python train.py --d_model=768 --n_head=12 --activation="tanh_gelu" --norm="layernorm" --norm_eps=1e-05 --attn_scale=0.125 --bias="all" --optimizer="soap_variant" --lr=0.00911 --weight_decay=0.0 --train_tokens=706200000 --steps=5388
Each number is 128 + 24 x the weight over the matrix's rms, rounded and kept within 0 to 255. Layers, rows and columns count from 0. Numbers have three digits each.

# layer 2 MLP down (transposed), 3072x768, rms 0.0295, rows 383-448, columns 144-191
133163152100140105154072121133146111174078147130127167160153154145137151149134136109150140148107144111148135131111094187132138136132139140133144
091161141134149131104148110135137173119142137099140145114117120151132110116110122132142099168106157133119139142143114172130114112101099139163130
126147130133117134143111128108143104050141116169111102128102136131132145114180161091114100084165151154130128095103173109082111114148135111065156
138181129108124103112158144077110101117161147152117117105153109093135136140157103068096151158127130105133149119120101156131160144176100120100142
115129108111108112146115159114138163125142107108127147133124079115124138096100120100130159159151177085121145168176127137115129121131112145130092
140111128115141121112122136167105146139174164162107173137146172135153063136127119109123107112159127112142164125088162143107135089110140101106135
131163162089140130143095178127114104149113110175161173122158090172143112173121152116121152124127120167113116147113152128132137141085132119125120
121105146137117132112145110154173142136116105147115142144071096068108143087116093136128121125113136098091140138138147124130146134157111115116091
186174158146137130100113113112169187170154128147152192088088165169115136084117097147111132100117142170122130116129122120062122146137112093158140
090186165132143109128146151130144120142140168170114109049140123127148112117124143101134099134127119164131140117140121142134122185108128081113120
087109142131108129118094135098114104114129082122125126071121143166104115141129135147131130135125105134103150109097124129138138085136142162097103
140108151094093129090168140151160099161075132116113158157114123111102156132092106112116112128114129127144142091165091077131102145139145118149161
152090118153102149156130139137133118142128100090124110173108113132146157143142145174105146091131086151117098166102124171143099137132118151085092
080122088111136138142130198123136120118125112097128145123127070142128152118131093117124092099116143172128134142107155114121111113118137106091118
163155120076145174112166082149098110098110172154114116128124096157132157137112135144151093171163130159089124154158125126129126096153077115137107
158141109155155108137143162125170138111147155144118130139113132100128127150133133089125125129133100139127089146114097124113130153079124169147056
131096126098099103154113098099116094134136128121110124136145092126136161178105124114143125133118110139112188094091084171105102144136131096159132
104185131137103108159143185101177106101105121150105181117125123141124161140106106118128126167113147128119134134112140104155173128117171079126135
096121109170121133148121134089115140147110103110161110135107123118133138149146158161132187151125115111118139165166098124077111161120099148126107
142153131168105114101128133084116138118120153110151135169100140097112148153098099084149104125138152112111120119132091099102147138116109108120113
105108091122137156085122165155125103139158116108115110139103134141102080170102124124106130127105128138127080147108153086150147144139095104138155
139143110139148144127130164128092138146125104156107155151126119103116088102126150111137154115094136149112145144124151076146125113117164122125142
153148146079111126154112118117114127161139140152142148156122105161174115126118093077181081169118125148110071076122162138124117090148114067122129
165123149125114156135110140097121128110117154106130120110128055126113108119105158122124157161123093086094101140139143138115110124140136143142097
155157145155136145122166164162103135110092161163152148144152114136131110124109126097114155143135132119132138111164119124092086138129101126157118
158122167152156125160162141120132123101104119142154132111084111137140115137138074139128152093058118131157138119136122153141084146117140162103093
102109096117155148133164161144120133133084087120094135101110122141148171105143131131135126115111120167169094141132120119097117154102131126137095
166103121133140103126148105131104154152170140149119158123169112130173130140167146145138110131172141127131111127138137119136122118119148080178174
169099167156108078130136119104104164157116124124105120136122189121125125110142130157115105126119105103159149125079145110126109085107166097112152
152080135114141131138080130126102113145136111139137156074154170117152102091138120149109140151128134104124145121110147143116140134139138105114140
117171087136128138140122163139112139136137119113124136098106091086127138157118146160156086158152129113132128114124129119179128094093064164107089
172084132126068110162117126134106141123132115109124106174108082128108107124140098104135105138168143134119139061120092158098130131135124128116131
125137073130125141156144137098109161110109081105190166073127157121144147114112119136140132110144110122105160118125132141101129147181083128126100
126101148120098116148110137136129090142129135118112144094087126149151103127150133121144117124088124134100095145133091125146155154148114145091119
110086099175122171129109162141154164118085148142114148108126136148106135112185128116137196131125115114154188163123118159157097132127081149179084
147173152138110129122144090110097147093172142091141119098122168124091084140154152155113120114128116136127108141134130138051129142136122149113097
159161171134152145100109156135141139164114132095122120114109162164100184153143146146170127125111128115126115144161145126143071150115148209111097
123091137122173102147155139117117119114136151118097128143152163129146119161155137151122148128127124140086103149106122123137172127138075124094156
128090075157197119147156138093110154065141138135139135147141105162141166145156192126149147121133119142113124130154137086146080134124144114132132
108142146126134117095144118113109144119168142075153130160174160093139111104118123127142171149116142145110162151153105093106153157150104162083134
093085091130111123118127131118103120110083148114125124120153126128100104141086109148154122110119124132139101107128115116113156123098165144144198
152110141109067152112118094129126091122115135128109091106118110129107132137124105098136116108115101089077116165154084097148136129132143100125147
141151078123143111133108156118128110150148130104105098133110103123158162140172163138099126120123125113147132131150132130112161155112158129124157
133153120115149093107088146121153137125124105098119106105108067159101104134192122125105073092161129136156115114138139126156156147126124132113109
123128141169140133153149120130117148103108145134134129098137120123139153128111141131134137145137147103123112144132162140163121143110150136155146
094132068145097112104135131112115091132159139103153151176144125153114109116112118135121073174104116135131142105157101181173097105170161086119097
127160132136122133117172125200117104103139081082145123118130114106112146072116151123143106079148136127128155141157141138129101143147114157135088
129137139102172144112150115131133092132065140089149100107123138099136123137145100123119062145126146168126122159122130136122163112149095117172124
125102106144144124113097144124119108128176127102130071135066128109126141101139161143126112137129138171170129119092120165095140110118138152149099
102112136127164109151140134147128142166115176100148152108119138139107128117111099170112153133126113133136146141131153104121120098148103122120097
096139108112127144144109105127105120110109141160174122144104113101166096152194121147137152120106149139123115158095115100193097111123123142127166
128121176125126120132101134095131108149111121134124132109118106145126148135121161146132097145092131133097124123139131096135127130158132100110167
103120159139139184146153162098087097142118105100120119137105147127122152134126165182135124167150116144129130152120130213132102125144165123120162
104117157105132165142118098124123115151078179127109125102126134156084113109160156145112129121098142110123096085148050151141121113148102092116131
142130152113164107124118099143155114106136110180141163082143117146090154143114087100147148096150152124113139115128157090087140139129150154134123
136153134142123132164117110132139107098153095106151142120105080131122113140097136160133136114143133152131181112086124107103126148137115145097175
111149156113119143170096137128137106101106141157130125140121092159175112140141102145110123058128170151148175144100104121110114110130114112140150
084130119135125112106101119134139152144164109162158104123132095161173145100115094129163130128104159096152136101121120138108109133154135074145113
066133131137146155088144131122093135132161154123109168136101145171134142108158082148126139116142126082147148094117149122089146145113154128095175
119136169164133154138139124113138125129099134135142107126123064115138127113149105123134128124122152080096126141081119145104148078124122162087117
105087121127109106148119123105138116150147148124116108083105125139108113140141099132088144130108100104140175114122159146169137109110114114115112
165128159106137139143107133152135114086145132113159130134107113118137121125162167123113125119105134152094127107144114154140127146122095114123144
154141111136140129118147172204151152123142151098118106105148146159134138132124112149109115139133106097103132128157079068128160111124160099122129
126146130132153102127112117148154122172142150132136083170149175126098171132062164120170166117098108125168116144153180128094121097138142120114153
124116148147114144122115123155158048109165131142155109120140207159161101136131130106144144127175126116101111146148104126139120114155138134082121
179105130104124125170122105105132127060120112162139139101138154120086164101098145145118108129157169089143123110123108146169136129091161149173075
# layer 2 MLP up, 3072x768, rms 0.0295, rows 384-449, columns 144-191
129098118110119129130153113171114121118109154144184142138163152132130116093171144136143142097133103089088157174144154080147165124137118097138159
140116124130090122080106118124175115121124131120096132144166118120112127126123124125154138141159093129145127157141141139170147147135095119103090
125167160167130106113168119144111089110127146164135133103159129130141149120110121140148127134133124141116147103126136116119150123158160116137140
116179157111092133149156118162073134107155140160120121092138138125134137138148131123162082151060091138162127090132121140117127145132134103149143
135141102135137140148085157166103161137102128154147124168142102121141123122156094120108134104149099179114095149114089138130130149135107112141149
121112119154155117110164136098145095074088139130142137154149168093156117122094087157105062121158130090100108109115066122174088062150146157115124
117145164143149126120129142133130083148140105124103149171162134140159103106093119112137095169134127134121112100143117176100107138120113103132148
107078160130132120111130118126112111119116099070115106104124124101133124159122158122145129126142052129088101163118114114136146094126117153141138
174146182127106148157154082103125125143144120111131138114110132163054107095094127100090140106151122129174136116123120123141148147115123120100121
127128171168186130122169123173118102119125138128118086127125095114183131094098078104179122127120135129127099125152129168092133152153100125116125
137099125120115103171131144084169080112169139095127117122139150108115123131158146136133114140125117137158103157084166144107112131167148149146118
133127139093149154149108117107106167128078076178147107148137132111149111116092133138148144116114092083120139178157104185125153114083142118155105
117085132131115121146124128114108117123124093152118148121107101086126121149103122139133127144147127178105102149144165131146150132118125113127144
106129131110179158149149152153113159087077148094084204173108163101171127129118126114105114119134155100162054130067161113137138107122140128107113
144130126118091101137159109154103126144113132122103135145112103116115150118102139110182099145147133104119110108181095112130132105145094111136149
114114175108119139137128130156105154140130173082121147126160154097133129090118119096099135203143132144132150058134111094162144112105157129137108
159126149119075089181104135148155139102149140123116154158117112129152139119114110093099116115152123124093131089187183186125145136121147155143141
120147170166118128085121090167121103131151151143123163117108135140116150092135142125115117113108113110124112119154157149104150149112123084139132
114132160140133141125161071119124143107151109097165094103138111119148121148147107066143102120141140109132105122183109161114097143165116065112092
125121123157156085086149154099146130067139110125148099138145113154176139168141118103094092129095154085138160119128081137135103139137109085177096
152110104113089115124161141137123099096096166136117116144111122094081128137104111149148123145120111140126145203180116127131135120106144160091119
141137165122111131082136118164161093119130159082165083125161121174123115118163167105089144157181106170103155133120107156124149110103155154141107
138097112122112148132095129123135120119133114123099096136153147134132138126175134111140143132121135125095148142094152112122136108137123165122099
164156120132130148156171096163140090144078116168127165124132147116119132135189093138112137130126137126067154119178106134143132119106115093169130
100132116110070102114114104098140074122145111151142116149128141130118105087118108113128103147112056088124111133124136120112156120125165124137129
142118143092090126159106099123154083115088147154115120091164151126135135172119131134154133126168096095135097118129098140169146112133118098138156
114144148105124126139125101091150144087102156144124099137147137145115114131132111129139133114135151114102148151112153082137119105178113127116127
081147117122073116103143148084156148133163195095114121144115140155114129148129122142125108128125138119175118144046165137161145169138125108140182
123130130140146136084133116125161121133105138129129131136136121135132137136127132153145108102099128121153067127128109099135147113126129148102126
117091110144146114116168147120119158083161074145112076121152172129167106126115135090094107136145149105150109112081135114139143117123150111138143
091105101156133155162140135117137098116156103136129124130153140122140113120157091113115145134080142148124155121118151133095147166142105117136115
163115153105148125150133140168150085163147143129179144139125104127090098112170089105096096100159085149128133107135157157140116092132112124169095
128153109113180138121123165086109114084079114144116151156131138082117156119153132165111132113130119117109137135127115093123116140102113102184143
107113117125092140155132129105129165149103150108156116084103147152121142119145127100113115099132104133135136133170150082165085099100191127120100
130163150147144163134168176123106138139147109179174124132131141142152114096107134116103126141128172133117154116129115111166127114122105139154122
130117124131093102146151116126155100129115112130126122137140134120107164130108141087125091133164117118153092151129102143118111080119110103149124
117155107162130126110136140133135124142140135138144109161140129146127114110132115096126149103145085148163129178127141149156147125126113112115127
093128173173106134115152132104065104126148137178125124117163137109148165104113138134138110125113142130171151104103124153147141203145141157104141
124103140122118129092149172170151132140135135127103102114117141091121142136127153151127130153112108116104104106188170142163089103133107097152096
122111112130101160108124115127164162147095111115143115111138149149115157095157145154157197139132126123126108132156149108097120122166136150096112
114125135138164131160188115099153122139118131127132156164082121126151116133088153109128123147161181183110144132136138133110134152141105139156132
118120122107147177136141090101182092126135162108122140130120134124160147138140076101150179171120117134087178136133116109095126099128119090148159
150114154080109083134093123113128113155106148156114145159129157154174135103148102127133178135143147153114067174160171144133131099097097117149123
137112167163127118079108118100135187124151145140150102164138153124144146165131126130110121136136111121107141151146130133143095132111078181120120
141178122123122113116128091082137137124169134143161128108138107134166148117131096112131196119133156146110120125144146133134144118120096087147129
099088098092124093124121114087139098106120122144105078099098157120119162100114130115126132092150124088099110162124127100165145117073077136163183
156126133130110131136093163121123089108088126122157148106152112161177124069084122128125137130107107124103126079130076111146081123115121154112142
146097142135092105147088131180169074145100129127147122137105109131121132141134125156117074109130111098110135102144158128121097127140156094170130
099152165118142155117092119104132130111110132158121111115163139120134133131125130108105129146116130099114131124126129114127112157104156138127141
131145115099151158129168105121119089122102123180129140131143112101112156131152113146181081055104140117160147132144156201111108111136152098101141
129130146112071143095120137121151151150120143136149120123108141096103114127079152144154119163155139095092161119136155140131166090168141113100114
143150124142112102146111138108141119125133130125116131093147083161109137141122125109144114142111147137144056166157171129099130168132130128151111
127178131153118118153138145153133135138153123111141141131130090109162134115137140115100145139108123142136086122103163088178108146147107174158172
130098155124107160142131155132077128130131137115168126103094180092137112136123159125112126132155145168131104133153131137105136101168116131119116
084123114153158120096075169160105125158137162111160078116121106101169128149116176125119155147122138137146138118134135122153112120156150146096121
115114079125130127142154152124156096130119115133130117131143088130142113111119123152098098075139160129138133121139152145096142115119126164122162
145113147146153173150139114079112072115138114153124123150174164126063141096132144137126143132114116141130171156074143151142111099144154119126152
147150089138150141113132110151125088081109120130123125147141120105152128129100104092169098103104120112116118095106141140172151100115125137138116
115127108157148116133096143152126124148114141107113099126133150119107160149154169118171153149118165137123094173107111095093153120147107112113118
148173126095139118133156106131145102100087100139121139169181153098175089132114151112083124097102137125105133100101149109117147135151136124119104
137108151131133123135134141114070119102139149148111151106171165121144134126110135132155107136132129089122112098131132134118132141128107119134123
129155155099147166107161096130073101128142114122130153141134100100095164171106101121096110145129114104138108117146106072111158139173144087131110
177162147134134129137143102119137133167123100123153145118157107123125162093141139157133096127129131135091108126126146095098110118118175136149120
123151148127088138095118163140135153059119151125121112079134096112110129144158142127137115115120145164138100116115153120127123092160132110149152
131165076111140108068088135126080111102121128107083113077168085141139106106174122134139112156089123079118111135094157123150140153125181146105143
112122159098135143132146098117153094111151101106140135046122158117150093159121123145127100152169139152130172147165136152129130128143173118096139